Part of a small language model's weights: width 192, 5.4M parameters.
Each number is 128 + 24 x the weight over its row's rms, rounded and kept within 0 to 255. Layers, rows and columns count from 0. Numbers have three digits each. The size before them is the row's rms in percent of the matrix's.

# layer 3 attention output, 192x192, rms 0.0976, rows 0-72, columns 0-191
099:065077156142120179126126119115164081128186108162083141138123116104142186180168102134148117120092143103116126115102100119145125120137109140122131131139109093138148126098108152140106113107100133154125112124131138129070122162111118077082116098110128147127127116169153165147132102140155145129118147148133141083163107135132118122171141176130103121131131186136119096134129140124114118101110173131110119132157089116130166127143170145153125116157148136173101139142131132135113156131185098104160128160126132180127113125112094138117106111138102118152154174150102120121130128110101130122
089:161161095143073132091137183107110114106086105138147093158119124136134139169121131180127142139152142110101124123148137146152093122140158154087127125085138148151127102094084137133083136112121152093109088151109139066139164118061109120117129110118110123132129128113144108106120090145126084147131168132152073145172133124111107140144117097126111122137120116106149122103101170126113131141148145107101148116142125075178132134155143141154115123117142067142136132138121127147099114081094153113133159111136099181133130117147105102128089114080132155125129145099129112140114120146130126093
083:149130117136132106135117110121126165106132165135158113148128090163143108133095117091128138129143143121121129114156121137153114113129141147112117081106131139150094128106084125097120118154144136126153110173142181080078143113058122136080131108154157118131135108119146104100084092165136129154137119150142110154074108142096146125122140119102132118124126143160129147163153111107130151134147132092112137061123147179123130148130098118115114147113170135105200126086076076165095130174100150119127185132118073106136122100120139112124137104111157113111147147146131137137136127124122104129
083:146073120114116140113104120114160077150169106134138155146151133115135102152153098136095129153127118120131175130138114110120158164144095081105120125155122111157083105126090102121112120137103105155160164098137141165168085105161129146176103115175170088114138151153125136148169152136121145165141124155145142090190132127090118095120134189104134115114119175119100089132137136135140149101097103119152113095124125129156150175144121143109120140138130135149090140106106106158113132120094095093144151147123120140114161102107091142089109121103111139134150160143090120134140132106104110125
080:084091151115092138127128112112136167159125102135102117156139110091128112106161088134141148126112164124144126094131133152162112129129160149117116106145135137101130126132132139118123141148156111185106077129120124137090154126100107089148142122126139116104085110071122110103071112098108116095115145146126120150118137137099124147107171134109155157143110138143094133123148097117122136149162091092110158109108127152110173102119121111071103136132125175172092114111114150123083159114089092111112132118114147135096182100126127128125189147111152120171118092140155107143120110081116131181
104:111134149122110150119107108080102112139098085151120141150107126089143123123178139115128122139111117083150187123158111122149146100116138133098142126110149152161063145166146150153108156128161088173168134144122136136126094128144143156104095124144106110135092121119131142144125140163132150129149119154119151131119099098122091138100175144165136142127097121168098136133179124133162131106127137133150121117144120121110157154159143156137129116136145168152069134158136108141133162140091103135174096125161147140124159129089116169136147158153150159133138126176152137095174091118157104179
095:138112113122152132121142133149146162164164144109140088126135088145141082049112118102150157131124065100117121169117139073124154160180080104158133177104099152140163109103111109139142134109103136125089134132092155093138174120101131100166089156108096146156125140138103151169143158078120129121135137147102135137188147120147092139129133178118149160121146115126123102139138129135123121127131117124156143109139114104128108134125128127131145098165125101122074142167137171128099106118100114122156153167152111143118105132120126114143148112148142116142170132163116153094127121134100130139
090:112160107131148108147164147176144121136138154104135110092135121160108128116090153132122129124137110134137148097139118107092149142141126092128138159127116137130142161120152075101153097149162142125125129135114153107131082145134089127124117147134126128106161159112143108132125146076159113100099142152185104137129127122130145093142087173080145111139152136088119072139110123149094107134137117107118120123172107197117149158086116126086107158193144122165155133101139127120117103108107121164100160134095112082096074133145158095125146116151088087127118118118126138169101137127102126133
085:130103132160115108114156156150163149158151165142101086141155084145137161128144075132131155154106108088113144102126117103130121126151125131109155169163107136124126123124137114099154113146153158122105132164163162137137119137128124138154091121133143132125100098133161154138135126131136124129156071145142089140095106123128152149162149117125123104068146092130098103105117107093205134135113103160109086144120134115155148166062110139139162090136131067143107126126153141107147101149131141109167163159093122135107121100107137130136129140155127105142166134173104170107159148139095116128
088:155164122127132122104143144129084127147087136104126082139134078122113125091112157123149135137121140161154122119124095127116081120100159136097143103164121125170109147128112107127106122167118122178060111119117137148104160137125072087122172122132134120111123133125131097105187137108108112149125130164118113118109129137112141131101129142132129126111113115120115144151157121143142141127141145136164113144134096163064127137125140137136171115095140190147147127110110097105146137145129129188134074130119136092129086144085149178149160127185111102102127126161143154114183135126149119166
099:104123077135090095138133197143144088144120133129168096150136107133152107139086120158118110140201102137151172142113094131087152155142085130130144113124115131143122133124119136143127137115132135106141119148100120119111105120099127131124155128106108163107129125134182114132131109160147124148166122113085151127084177150141178120114129126152123130140090134128141161144144152134154116123119105095133136120117115160125148169127113133137138150151134142165075130108111093131115150108082080081198127135150130178126162141124125118170119161119170171143145106146118137078149112163133135133
090:131106127140115133099124140125162128120144137154123121152141104116137138137143109111122139148112124130128090180118140109157112102143142127131102126189117144115088081142175149110120110136133098101125101099133079109177133114090090175041113172106127169110088127144119131101170136058135109188141115136150143142143124142111122149123135112101156151085145115110094088113127118148138124152158130168087109148151097076185152149107196164177132132103089137134101116129120134126112138073133126126129115125131112131130118138135117119132145143158127105146124128136144127122124125123132119148
131:089100170133132178148142097129142133126138125114076147133124111103117181146147116132145115099096123159159127102103108084124140096110115117160142097152118141118155127142143112164127144096116156129127115150151105135078112066163105146070142114119174119153154151122132109141153132100188126171128136130128116132164091120130120142139136153099143123125130122138122107119099119089119181125105112100076162114134068157156169130100163112152102152188128076150108115076144129108104140149138159108086155117124115132110149100147117117112146135112148110150105113109139127151128123114121137136
094:153134123112107128109103125111118123091084104129143186140145160104095119142132148146053120096153163157132147095145165163148144125081139139100137090120150147125093130124138120128108165149141137120106096116127128137144135115130125120143113176168156144113135127094135167140119140094144153155116144136120129142082166133166161127111143099128142136133093121110144173125109133129096142136121119110140140113143136130137115117148124141148169134141135146115115126116113166138111077109171119082128162193140114148115110094090103150093143093148100107165180156158080145110151143090069105115
101:101172137153125129163157135134099115137109129084119110116122123135105152168125148161154124109119171142123084091124116117111123113160155145122097150148117140089148186095148144125127119149147105105131100147147125157144096135137159149118130156116130128113124152105133115112098112133149122147126148115161032128123101120173168129148084138119138077099099091090180108109072185120141125109077116147120125129120093161129145147096113164104108105119153115083110125120092098139127153155118182131100120109118153140160136135138122153104106111090141142120117139093138118122134146129156150116
105:132130091123130142154124142151174076129156131100151175110147151129103137144095152138086092114159131136142098120114163125150153119099168123133152099138152089087110110140123150124136135098142104105156128133093081172069091115162133155146128127103105132123109128198110143149139123140101115180138159128134100162128161109134093138126126103127127127144125122114155116102125153105112104144143126134148127116088093133115128144109165116140147095127145095139146124144133143112183134163143141121183122118128140133187123178140134102145068115099146158101124150120139119104119157153154147067
082:142110128159138145122105138113124141121146123112130154147136125113134106116135120121115120121133142138162165108126121153166115134134138184119138118156118134117137080110117160132120185154096139168116191123175129174135094158115155112161105073145141112114125127130109178185125170134114153195186149136098128140159130089140092125122110122137118120132099084149157133178128166106132131077120116100118180107101126170115126123116165137131147136163138109145115133105151139071092145106111146152122113108133154129116144140125131127129174145124134134145097109134180114125099114086163113155
089:127070176131121158134101090083150106122165120102093170144164127102109152164197090098112132129062104112123113111175151112145126133105134138169119170111118101093156097165126103128145134092154137086174121165111097124147104089130108115147121125100112103139105134139121055128108093114112101119134131159116121135156120123123104179146145135101109127154114141130150131129106158120123113129146151113153122135125136133102090105150150130135137122128133130188131143119129117144103110117125103128099142105119113126126146100110100115075097114084102093116110156091110102165119126135139140122
127:067087123169124149188122108135174126178188124115132125139115120107174142114095126111174090154137141134115147102135131126160067149101155134132091108120098120126137118104122142131141145144131107111099113165135131128120131139135148112153142102110134128093152151136128124106094113137120137130120161154110139111121145124127122138118154157160141164137090142145095151150159131159106133128133112110143176147144122140120096129183076121143098085152122132109127127094165168134060152115123114159123088112148132103115159137117107132115181148154114114160105112127150096149142105100146117193
089:053097144131105133137158119151175125177159126138095106122130108119139162126130090144142148133117098113110131131121139105182137119106139151169099120135125128128153117100174120113182114152140167079093082167117113083097131124152133157112122146111144103117108113113160133072117085118123094137102063175141124111092062135139163160140159147137115116129117155162133085138136134105183134121097128120125145145149163166118173118142117150128110111148145136140124111100175130088109140107154142157120113118114146136128117136139131122139143116114132177141123124136162106127129125106150122135
084:138124150115187112132124110155110120119149156109133162079133146145106093071122144082129124105115116139121130179123134117130111111146062111120128158141121132128104126151107092117170093112136138188135139125137139136138158132129116124133111149132129153124134131110112103135115139141121123108047104116189146106090103122135161106138127161157144126132152172110138103099148102173112099134128141090149156108149141139078123129149117130105106124143120176120131122097121122159124161115070130162138080089165157144123164153139110140135133150107141154136096117103170078126102096117165121146
078:129113141144138162168148149169147146116158134075049176126130147121119152134119114177130108057092136131120126123133116127128120113143101104118120112115131140145126169101112130131137127133133134139138151130133088161120124122115142110142131097097106103139118153146124120157081163137114127147113119099146121149131132104156129111156155107158149168087128143130127076102124114092117169125089095100149145132156155130118128163161084127082092114143134146150130144101131155155095146134101107127137117142128164160133111138143115183133143090131161183163143162157166123092150131059132121147
087:132128108097110134147134146139139130169112112109128118126113145123137102115143123163128138130136124103090164190111078111149126153156153161152135148132125103154160162100100148148182121110122098091099119112137121133176140138110113112090111135168136086110130100119138107141151142108142113100165151151130119106129168091134138142106133129139105127109095114103094183088145109147133164138131102135117148139083120066140153134110171106149103133127088091201124147141138181149148101099110092076125160167135112147129127112160114118145122127139121158130171138141089141117102141122084131124
104:100156130157133126117152161137110123116115128136108095116122117122126143142142128159142129125125131118113150150119123135134127143139152140141142141181098105131123088145120113115111118161138122114144147144133137097144092127105111149172090124135106133152154108104161123170147144122149150142079107104128110102116126156145162092149139130116131127118117138070129123092098139182100138133068125180106129185118160099146150100128134109166146075128097112117118144167145183110099055149122114097162128133136146129146117178140155100157099153134178153130135079109126141085137159186130142084
104:123147137121147146132130123138098129083110123125128160097113166128114121138125131137124136079133144101111123137131106109172115114135165141146125109170132092156126184145147148140137132118155102132150078160125140128065121137142149112145137126164095126123121177132149145111127127152119150124129109139110117173106159138118131151114174124111148153145137116119151133100132124111137113157132166150153126117126118076104154075135130108108129112141112119114128133133136156112177133117160151163152091124104206160147122150115138207142145109134163183167130125146176138068179154093149155156
087:112101161111122107096139105140151176157163144139090107121164102131121130115151074104148163124087108085095142201126103094130138146176090135125146132164143138158110180166096137091163088111173093069142158104089115122128102078117158109119129113153133154156105065150143133149130136139137169175093089135137118141098126138119144147131175128136130146074116135089110116108149120148177126140094122112141149100143127132137102127116136135166150120103145149119077132145125145139097144120124104138147101124119158125126119135106137141124133109129118136136135133151139124117121129112144119130
098:098119122100129150130135138130127089136128126125132124114112103118139150137130146122141130119134116140151127108111135131131114112116135123130105112147125126185118083103133100107138108167102131162092102087100196112095127143121112178112059140118141136121045117109111135077157092135098135203175100199111093134141159097159120182115155149107104132118110093127089146112100121104159130144123144099114148124119104144122127111136149126143135104146139160151138138127119156112094128115126105127117104120148113129093144104117106129105168158155102079158106120123136118156100089112127112162
105:160138169119101114080132111107101125089070119157109135139148136120093141143189115134078159124116130161133163096126145140130088093117142115115112125139130155128131133145159135165130145134151114138124136131150091078147106108112107096139073116104161129133130111133132143137118116111120097113136115081120116111146137147117162145164106097129103074136138126097201143108071159121139113105110104093120121152086099129106108105093134129124121175123091120105148129115093126120143134133110107128096150124113116150158125125160112109107098110092110097157121147072108086153102166133113168102
117:130111117144143107170113121139167130180166153091151158127162120128114107103113142099104092149137099102121122125119159133142137138155109144098113169127128107148136109101159103098134135108119139113124191132179119129163142107147115147081153146172122121080145185140112158087117118134114146116121152128148134162121135102133109097112113116121138138146112117139116122140151129134116152123143133090151092094140121163096078136170080160123176168125170173090130105106058105185110103138114087100137153139113103100116139110111135114116130134135112109128137119141092153138161129144104104114
116:136167117139159108114133157151103079095106146153152154090128156148121131131104173117110109116170103139156100153121119099151102096107164123147096124106115097113118147150162152171108111100132093119122120118140096156140160101102082138127158131105125157120131135101117098099142116101135135202142132158122123098103121132124161141135109154133113094135106140138122138170123136143146095096133190174079112150166134125143158090148141126109070128118113130100138132114161085146131176160161151151093134130113105078123102108131150130114152109148091108107120131127116148175146131112126115160
078:141118117137117168145085117085114122147130066106138199163126181068110108091175172135078072138125090138166129120148123117151163152136132136129139130141127108107119098130128112110151139138123172137103155126111099071140117139121112108127183111123100133132156117132121131166116149137134130138124165142132167052170148120116133078164115152110105122183128164088111108156114149157083120100129133129146163102147155113124114142120117112111128133120111140140124136135120145156117117128107127101135128146127167137111163115125111168111135132124157143172142134143113109118139132096102133137
097:078156104152126102170149156164147170157136144119119124108123146136124122132081135162149105112154114138082155124136096120098130146094106126192138112104130127127134189140168111122135093115160133102126095102144159120089123152114143144120090118136149160119082139133127109132110116148143129150118110159112097122122096109110121145145164139156136151079113153157117124151137147126138127118090169155077133148117175162120149158130118076173107127156117137155117117130169123130114145136157080117108134120145066084113124120120148127141140144165134120086135101135101166134160111179122096115
102:158129130127129131079125135124113134091113120178130137131127166128130137112153124121104143123143109095102080148108110105118188135161127094113121147154129123139128169083177157135119136089096118135091138112121103133176165129124132119154110185101100148169119056120123119146163178114137119092103098150127156148095114138145168158141133119125129130149161123150122118126116100135179097149162110156164114133125136085121170095117116102098145110107114084135132119160140170077180144169126151133144098133140141151143129152106117173151114149137142140139140139130133128092162129156138147126
111:111079120129124181142071077075143127121164070140130194171103162065156116083143125103107090127126144149149113125153108116092133163146126102100140118125141147132112120118091070111125130127125147120122147124131116148179165130139114117120125138092183097144129143131105123147123189119171122138140117117105161115144118153112110113116136157121128151128146121124103129151152123130129127141124100114107143102081150116201125138187127130112124134113135121131118134112154132137059141116133143108131162135122126146118159090130109101092134131092130117158140131120109100148101128107108131129
105:109092105137137136152090103113172120163182114134166152136134134121138099147110132124130102156132119103151145081107115126081150140135077154129145146107108173149114135146086112115113107124087120153115092090112145181170119126088120159082117190120142097085141149115090066135160140119108039129121152145141125127135120112133125101145127135111118131167132172143127096120116161123106129129102120106126136139115151124060101097104106117124133148174115142092157115130118166133107075098118142134163103126143152126145132151123112146122108114147116121137132155145123116119146130116136120121
108:123154112138156128127108139118121100085137098189162161118108190112126115121135175129097081137160114118177142131104109096149156081135130131124152140141154125141138139150132117134146147099104129154146129116141119141124127136133114156116111158106120105091080085095115144170129159132127167194107167117105163124129168173114116092117134142105145141154121173121137140142134148152058116123136137131145145121104096186106145130161179076123099112109103147156173127129142151100106133161124120132161114115148143091156148155121154105137126158137155099110107103121142127118112123137153129135
084:132104161116148138145119094101116176153153131092107132135133097107137109079151113090155128125076102112127166122127105117146118128127106131125146144155132142115122107144118111133135146165113139154142115121140112116111168113112149159129146106126093122100163136106143120118155154121153171157122085127101150126122084143099085140128161156128127161118125115135116101141180104104152133132141087135152166137075129097086094150072127072147153114148080076085119137153136157109154078142106180139112170147147127147083127082102108144101138106143141105140139152168143152121135118107111121134
083:105133144119140130153153097141125076138120121127134129104120149108114143108140172120117094149147116118169098084128139115134172061169144087105114141113110090073181115156126102111125134069086181175157147176148105127117125092155123142109153143127124080102131122138135149193081175129161129172104149161133111137102088104166126149132128143138140110168123107162153132143105135123130105138152155127141099106134142119141172146153148136136134135154135128167143134153105137141138112094172092111161138107124119116158167131116125106120126127079134125132125131116152113129139134116148121128
091:129135121100169137128145124152105136133122126118127141077125127141102117111127141130135148105130115143141126146118120138074162167092121122124149135113090115145125194132135092114128114143163158125120134146119124172079153107072120080140121107109186100157211135142117087123142152146119152090113075132153132172117093129112125125117157122101162138103137126122106114096130108127164139150114127105131103116111108164197107152112159138130141139103168144146116124127132083108131136133112122118080161148078121155142089111156146132116136093097103122163148128108107145134114177124097160116
092:131176148132161112146161128155090090109096153128110136089116149139115134108129179126120106119127098119112138110105086114122143135114110145143153140133152143147115122114162128146133095109132079137135145110153126111096110138081169093134112085138126119133166138141104137198075111152131118083141151119142089134130132122133127158115129120130148106123104109097159141129105157137126120111123173153085154159191113119096176116145148153167101116123115204101132154125122090163094131149114129147107082100124169128105160142141133118113140152132124119150087073104137102148098120127148126141
104:135159126125105092138129126111089089127081131122163107148123134138136132134151162115107102158150096100179101099165139128132169135116089143106084125104117084140119117104106150108167128151055093126156177124128152147124113098116143094121123106168112121139084096158128139100118103177114098102127089128112113132095143117135156174125147120154114146107129120131142160108142121121150135151137123141133119124145125111114172127125092145079102088103110150117099144140101128147138127137077128134137085139196151148090161128100096185123121168163141118120123130142115123107149091144124112116
082:122134115140116136160135120126141124158120119106114124146126142114133121092119150144128088147135160170140095135125145142121111106095157087125107113125147112109134115106079093140111148146133129132138115109150132109089102143165124115130098140152135149101126107107130123128122126178123083156157140110150083082172172151082123134126122126116075092107104162068128138074141151146144125125110115113132166109127162122146062115106128137094112152132132102134134120140150096114109162118077179151106109096158117132132152122105102127095160159100108115154101119079164080163119095119164124177
109:179143127116140113102127123124122148079112157155130103129125134180125137155119123121131154130119182157133167136180111174126126107092138139119113066066142179150090160149082151124104163156122070099124138114120117108097105124137163104129130116089085148062136145155094188162138110188079122084128121116146139132130147138116158099139101100123126117121168141125133117120107131124140110126137133129104124149161122126123174157144180145163089107126132124151178121137099116157131121134077132124138101132116147133143129136138136148129126129142139143157123127135130124131151153110128135141
118:143165105150135093158162159158116165141110144084154112104149124155087087126118146154116139111148148171142123118159098140107138145134186124142095125125108102100139121126144135147111106138123136140127081112142154140110159176130140149132136154125125138099140142125123121120126137118156120123111118095105177102085111137136146106142124130123109130164153139129129137123130088129096114139138130187100098170091167151120139095130082091149150110141094138099104131136157157133140081157114113097157120136165125142122121163119129125158079159165171136115135110122101151083152133206116133066
130:131123117134115125158148141160154098159151148101121109119121123139149147134082122149149121143141122103104132124106141105135141119114079108117124132155106115133116121088127138124124101112121109049131169156125149166175116068125159115124127155155113155119125168152101134148128138174096087096143124136117114115121126104149131144134137129177101136098097127141130155128139148128152136117096122180115095195121095079163123129137083128178079069100098122098109146172147151155126131178122094094128144142111117162150111141138129116131104136126111115156140126099108133113123170159103149090
095:118163107141118152150139161127107147094080098127109134142087177116135140161119148201125100098152100110101152118083171116152143110103137142123166107144148171172104118149094110122138137146146129092106147111121167160160141145132153134139159122169116141142174142119130136126132115134091135116129092157119137110096148126158172121134143103150117137110110138126102149133108124132151155138100120130148169115114101163137160163138159095107072104123126138145182125123141122130122141147133127124154133150136136191151122158156114143146076111094142184135163154126106102093106145123113149083
170:137150120136150154131107134115114126079126104145115180125111184114119147136146165133109090099131143137136123158126117142148126123126153159141135128118143120143127149150141158158118165134151121144136064065123099109104165173089111118144144151116096183170111114106109080143093171082164127114124157119131145170123147117127111134123123103148138145137112128115151118143139143144119124122143194179107125131119174072179132083184139083145092110092092095120143140168176149150136148119192115140124133137131122156131097129131118127124107116135113130136135150125120132124118136136121141107
073:147139144138101136099105127095096109088092096164121153149131143102124145159174131131099119125124135134090158132169127167130136136120147159101129062092155169079092129139159178125120179118133127133081075173163143141106113096121131139115091134093113122125110111115139158118136116093130108126128144122089133163136150154106113143127143086135152150113099094112159114154149161128150110118150128133096102143099134093163193100139174121132113112087124124150119146147113148108134129118189110094127136162119125149122139106136110146119130110145142150143155145175097133115148137096097107127
101:129159167108162105105170128161086095118082146107122134064160117137074119119150146128103160102115135133116115154126112134132133091122121188123116132123147157134111144126166140161134115102160139138164167140103133151117143106153152132163135092112169143162161133159135128093112146125156159130132100098126135088088092114132110107129162098153100134110109136141090151101143116110131182123090136162143154117146110166169089134070162096116130144124080144148079129136142152086124134138117153148084106117131176132124106143122134159130145106152127139153100130114158118118122134107149127129
088:126109151112105149111123139117111133095116129111093128141123114124143171172112087149142161067112143146115142130179200146145134086117116129149089110098121121094172092162130160181153127134134134115091095154107092117113138072130121102146166071078111145140127123172128150104156123119086070091122106143130091115131103112151149157138115103165086155096090096118146150145113161148154122125112139155132107137137117200141132156126134130114097118128123180123165121139117122128115086148132124090130146124130124139122139114129140138140114140121160132129137111116118156123135126159113134112
099:172145125105100117112106143100085139083087104145141144148119162143120112199149103179109141120130130111109163190124133122156163103138093141108134128148152163129104126110132148128125152162129099149158157177129105135122101111171156139116175110131133115076123130148167146129103126140143129121121085108098159119065152128137151111118136126157103153152129134141129162131172102125135128145123100130150143134112137086194156143158167121104083104112106097098140132155157126137150131170097180147129133134140126134114089133111124126133109112163109100116115176143138135133106118126118144099
094:150156114095180130116144145141102106092124130140153117089104125169127111134112148126133139115141127119116150128111095118122202159116127114164117125164103107097087133107136120140122106141122131124117168150153116106100094101138156140145138097143125140130189094149119131156133151144125132154099078140177128134109092118136145113148114142135119105132146122125136105145126119126126109110115146164100103128153116146136185143140155120145112071175130098169110133114158122110148137189079210130165136122140134134151091160133152123156082121132149160110140140134131160096144145184150142087
093:151098131116142122111107137135131134145135131128129151123161133115131096111133116114115126127128107130149139116111088133068118152136115152115142121096181142175127152142120081090158144126081141148069138143101170144146152138141118111164165087131161093105073131139110137103145126131142128156110061147115161135087149130100098133106182094136124175126126163131111145108183110133143129160120139167141145109123136176125100084118114061093133122122093154117128129116128179088111112149172173146109142132111144156153107145157128123134117109122129128165132127100118111127107166122115160116
099:133134122165151114168126148151134079122160149115137152109098132143163125148082131130136093128144109107099098106122139108147106150126113114118192155094127072138131121094119165170114098094130105099182155136162113132142100112163135163116147094071107146136162123072142132156097104173138130125131114084142095076149155165136158116162109161111109113101131140056135105089113176161151113139090142113126138121140123124160094104155104103119097123131121120116116142127144125162103110137133123139135116137142143141167119153116103150118108121111099146138140159100114096119132147142139151117
101:117112155120132108120115099119121103167154139115132107119143109140134113146150128098157128158090137121143112149152130142146094121150132136113140143108124109116165139132038115092139109140118154169135106131118134108131095123164127157104144135084100077191143167137127082120119118139127096101130142121134131137124130110131115123129121135133115114140120127131133140122132130142118140131117096094148106127125155090175059100109095201091165135110172127095110129137096118151083125082157117121086180107086091136124138089141125094088135114071104107151116134103149126181110139110129124143
089:134141131128176129107119154125086084087131126153147112095102139139145107123126140116167139120128083115184121121126074101135101160157111128139114142111134106149155107112151123123161128096087098171150121159119163104144147136068107145065102118108154112097115142110129111088119113124142139138140149102153118071113195154160160097130084119132111077141098129059167155121114182195116085126129161155090144154147157109138147109131118123144098100119111090138114145142150162119106130112111131113122144137118120137142120130135135126126118118120134151133146123126119134121132160130118134111
104:178156094140147113179124141163144122128143163081147155118138147160121107132059169142119083109155146183092141144120166172105106168102109116140135112108114112114140105143081126138119144130122131118158156111099111138123117124117125105149173117157136171140126169175097093159088111124098132108141125085155144119151118103129105105153083110138113128113151135121123086115107138117139128114096116137095108160114117154140131109125115090096088154112109150136151109079118110139116138174119135137146113104126135120147131148118153106135110167122144103101103092089136154126128138195152142116
110:150152140131156093101149151148100143122110156136131086106135103154122107117136131117147153127135111086190098174135111144096099156169118135098098152117097085100167137140087147128162117104111140143159141105145097133127107111099158179096150054142103146127142110083148136096171101125128144163138111170122127132110126129108129155110149077131119118124121123148122170121120102121144135142157152141136147074117161124178112122139135119092124071090155111166091139132134136128105119132105170111123168126092131130144142101128135121111114082075122160145139145129124123139121154095123119111
130:132148087155137123193131144163153144127141143097145164124125160142129119122061145148127083111164154125106161130129115115164161108107138132145098116144137111095110121138155160183131134120130115099101125156185116158136152155119128159143180143099087158111174161149135134117139134132096121142119128120133145158103158125119111146099169124157145177104132135118092144113185115140133136163130124128123141135121164136131175133165125107113113088115138126160130123135158127126142156172100121109181125148177092128127135149121140106171131168165162118107149094141108153106145110178109126123
100:110108154135142143126131131120113067144135124130109121124116118101155148112154132108139111158109123145115149150106112119147112101126108141128124129145143121162130117124152118156155122145136143113146186090158156129090149102063132117124104089189129155166149118090130120125181138120118183125080093149185113135113103172127148149138149173087159126104138152091103071108149106147161128171130135133112163142159113145156128103098143121138101111160115135085155131125137144109100092134153162148157112142098173158152109167151156140163109126128138134163135126133151117095128169126126164118
106:102065149128152149130086110117144134140193120140117157138142131085165112084131096083147108124127138139178146122125127141088173127155111113095148157124135131138152125129105129147089149129097157138152140107112125137120118148120099118126118173108102107147205159160155127160117158141156126134129127124105097119148111140112118101114143124142139134103073142130133150144161137137116171105093123088148141112114114156145082152119148120114159159154130111134105124127153110098124093094105128117093184125119094118097150071124120103097143098076108107128131139132126115176094100104124109143
099:165124094119085112090109126092151109112124115161186109146149120160086136194165129148084147185132130115143140130137084149151114140148131158107131102113165118147104111128092159136124138068118095160158137101084118099129130149145160140152113142085086097112092114128107136121105128133153122097085078129147109120096121122109150140119129121125110143151126133106155102087140115132129087147141088126142158166117132065053126098132133143141128097134091125082093124140135161138125116127106160115137137127117142115146109148142144138122094105124156149114135144127127139113142165121134140101
109:085117097119120152121109135104160131114144100163140108151094132112164153120116124132143115139141179163154127109156076145130174136128162157159105069170141133101123137132141143140139168126141105150075112162139130084148123066150124089130119154142121111096125074108117139105100095132118098078103136148146143174120152122142129138130111144086141176132161117099098100131118108136124142173154122114078117110155108112114171104144149079114080152122090137177111134099128150135106163126126119150123122114096147105140103143121145108120112112122096112118112144105123113160102145150136145102
108:135158076122153133098138158130128056100121120158186114108102121164128120141133178126114125144160137145111148120118096126115137147100124151141123115100143152121117159133097139137146143156131093118133160140131129133132108150138162110175127138105103117115118135118111154166126148137110148102134114130142131125131162138127112123147111166060101118169178133101127087100107128117131099164142123147093140141150138115134102155117123125139107147124086146094122143124128147153094132120151156126083195171101096147129089094142131098088113090084098109140153136094082132159110172127077159120
088:144137156084137116083140118133105150107111148158121118106133117146113119138148121109139169107118126121140151127138155158110102102156098140139123132108130143133181126153101157118140115146138139116094126102116132122114165151119136134078166124138114108148100105130155128108106132110143152161104145172139140192086111079194114108080144125149174163117125083179077169136135083154087127150150137100158086119109127145105118106125136169101150159133170142089171123131053105138143109097151129119148115129116137129144121149151145159163146132160137149138140114154133146103138135114123120150
097:101094149100152178113113105122142131103166114157081121123111125099146169112150109105157133105091149130155090118098110118126116135123159130134159117128123120139153117147151114130115129101118182107146128075138099096089129090141109105117130142132143116145136120098095075113131116132129134124126165155106137130154137131111107117125111142084147141135132133102109123172102145151097137131137195110088137086180088123121173098176197111171124127105139152123164137109107117149108126108150142112101180131104075094137136087142143090111159121087131122101137107123117148163114143121127118152
090:134083153084123136130111113111120140134136120106120149130131130098136107119138095121116144104117151106118153116155122118155126141153142126109120112073113122142124115095110159144146078168099144118158091144131181178124134118101199141143086152089132131070122177108116164103121102153113144113160114172094113118169153132115139159103148139129142143117124130124105158130116162148138109142133227144115131082149166130105135106163127131157160124127151169156073141198142108125090109083139103128139111112114144120115141139115129123128128131128098097137117110106117111132107131150126130129
108:123158101133139164113127146124107085105118083145129141128069169098175123101119164148134094129150120139147149189102119149133172139134095118113143108120132139161092146073176132080127149133124114162170162108141145161127181125093089137124113122106110185172174127099138115103141141186149139125154116123113103130142139151139134170120140099118131133094123103103121120106116134091163133150129150156161160102142143101124114119140117123098135066113129129102128153151145151114129130142112179149116112136153162160132129138121104137114113110112104109148123139098127082123079127114127134112
115:145179092106105159118121176107082133075063064131118150147086194099118130135143157200109107083157129166151117102153131162107103126122146137109118100083131130120140105153137141151133128133133158127122104104129118084117126151106127134132149143109096147117097134123121096126106116078124104112125127096111139128136158125141120148113122117147118141135120108095143148101135114137131143140128093112100134138070102109199156114099189126092100140133112126140113129097150118116110135115109136143116148161103135145119079120143117131122130098150099129149143167155126147115115145093102143126
117:133170143160129126142149144132097149104088132133106121137121152120128126093131157135130116112136121126153143098148131133130138100086133122153120098067147132172100139138131194182107149169095101119145143138118162170161167125076181143100146131136086119108056165108134121136134168137139148132139170105139109132127116106134128125141121124141126115135100135134144121119113163136114131100106171193118104135124158101143157141111163112146143128101090100140123138162149111098187151139145137123152103101162120132133178146128122129148144184129159125132104086116156109122123087158156127146
107:112155115135144152132112113107117164114117091135129160132101171099125119074137167110122100125141130143138155128146113136140133149099172120093173127121177128129086123160087125129103140154162089154139090114105108165112148152106120140071164163090142124110133108124146091166108148122173153159137189142111153160174136103138103132113118144152161138158120112130139114157122147157115110110169103061153124106091109091129128124133154148112167178143159115133131108127112109115147157117075138146112087118138153112103140115136123148108159132133125163119112120154148136133124103087147116159
084:115093137143091114101155159142147127162135145141105053160136055133173128139105070149162164131127132142135139149121113142126093180155149109107158102168135113110134139140120152075120142147168118113121068125140130113124132098076100116153115137106114135140116113110143128081134116103112104116159105110120112113138094123082116128145151114098100116101143143127099122096108106097125174128092125132127162150102136118111083084095121099146145122172109100128114124151162139101131106144113128146102127085123128085148145127135148125122152144114134123102086096108164135151127126148173125139
107:137125155146118123102134149106081093163113124109125077133127075127144127137167115121165154173086133106107110142141135153104086120144143094114099148121120132118156190135127149131117105129154098102143102112123118162173102097160150148137086173121114146141131126152115118131216097133096131095143123108136149098148091129145126138162113131145107087091140102130126107122113119115158110101124088125153107158152113091104106135117096188109185142116157165126067118138111153128131106103159090164151122123119113141133116128124113120125128111110086131119133167146150117128116107111145120151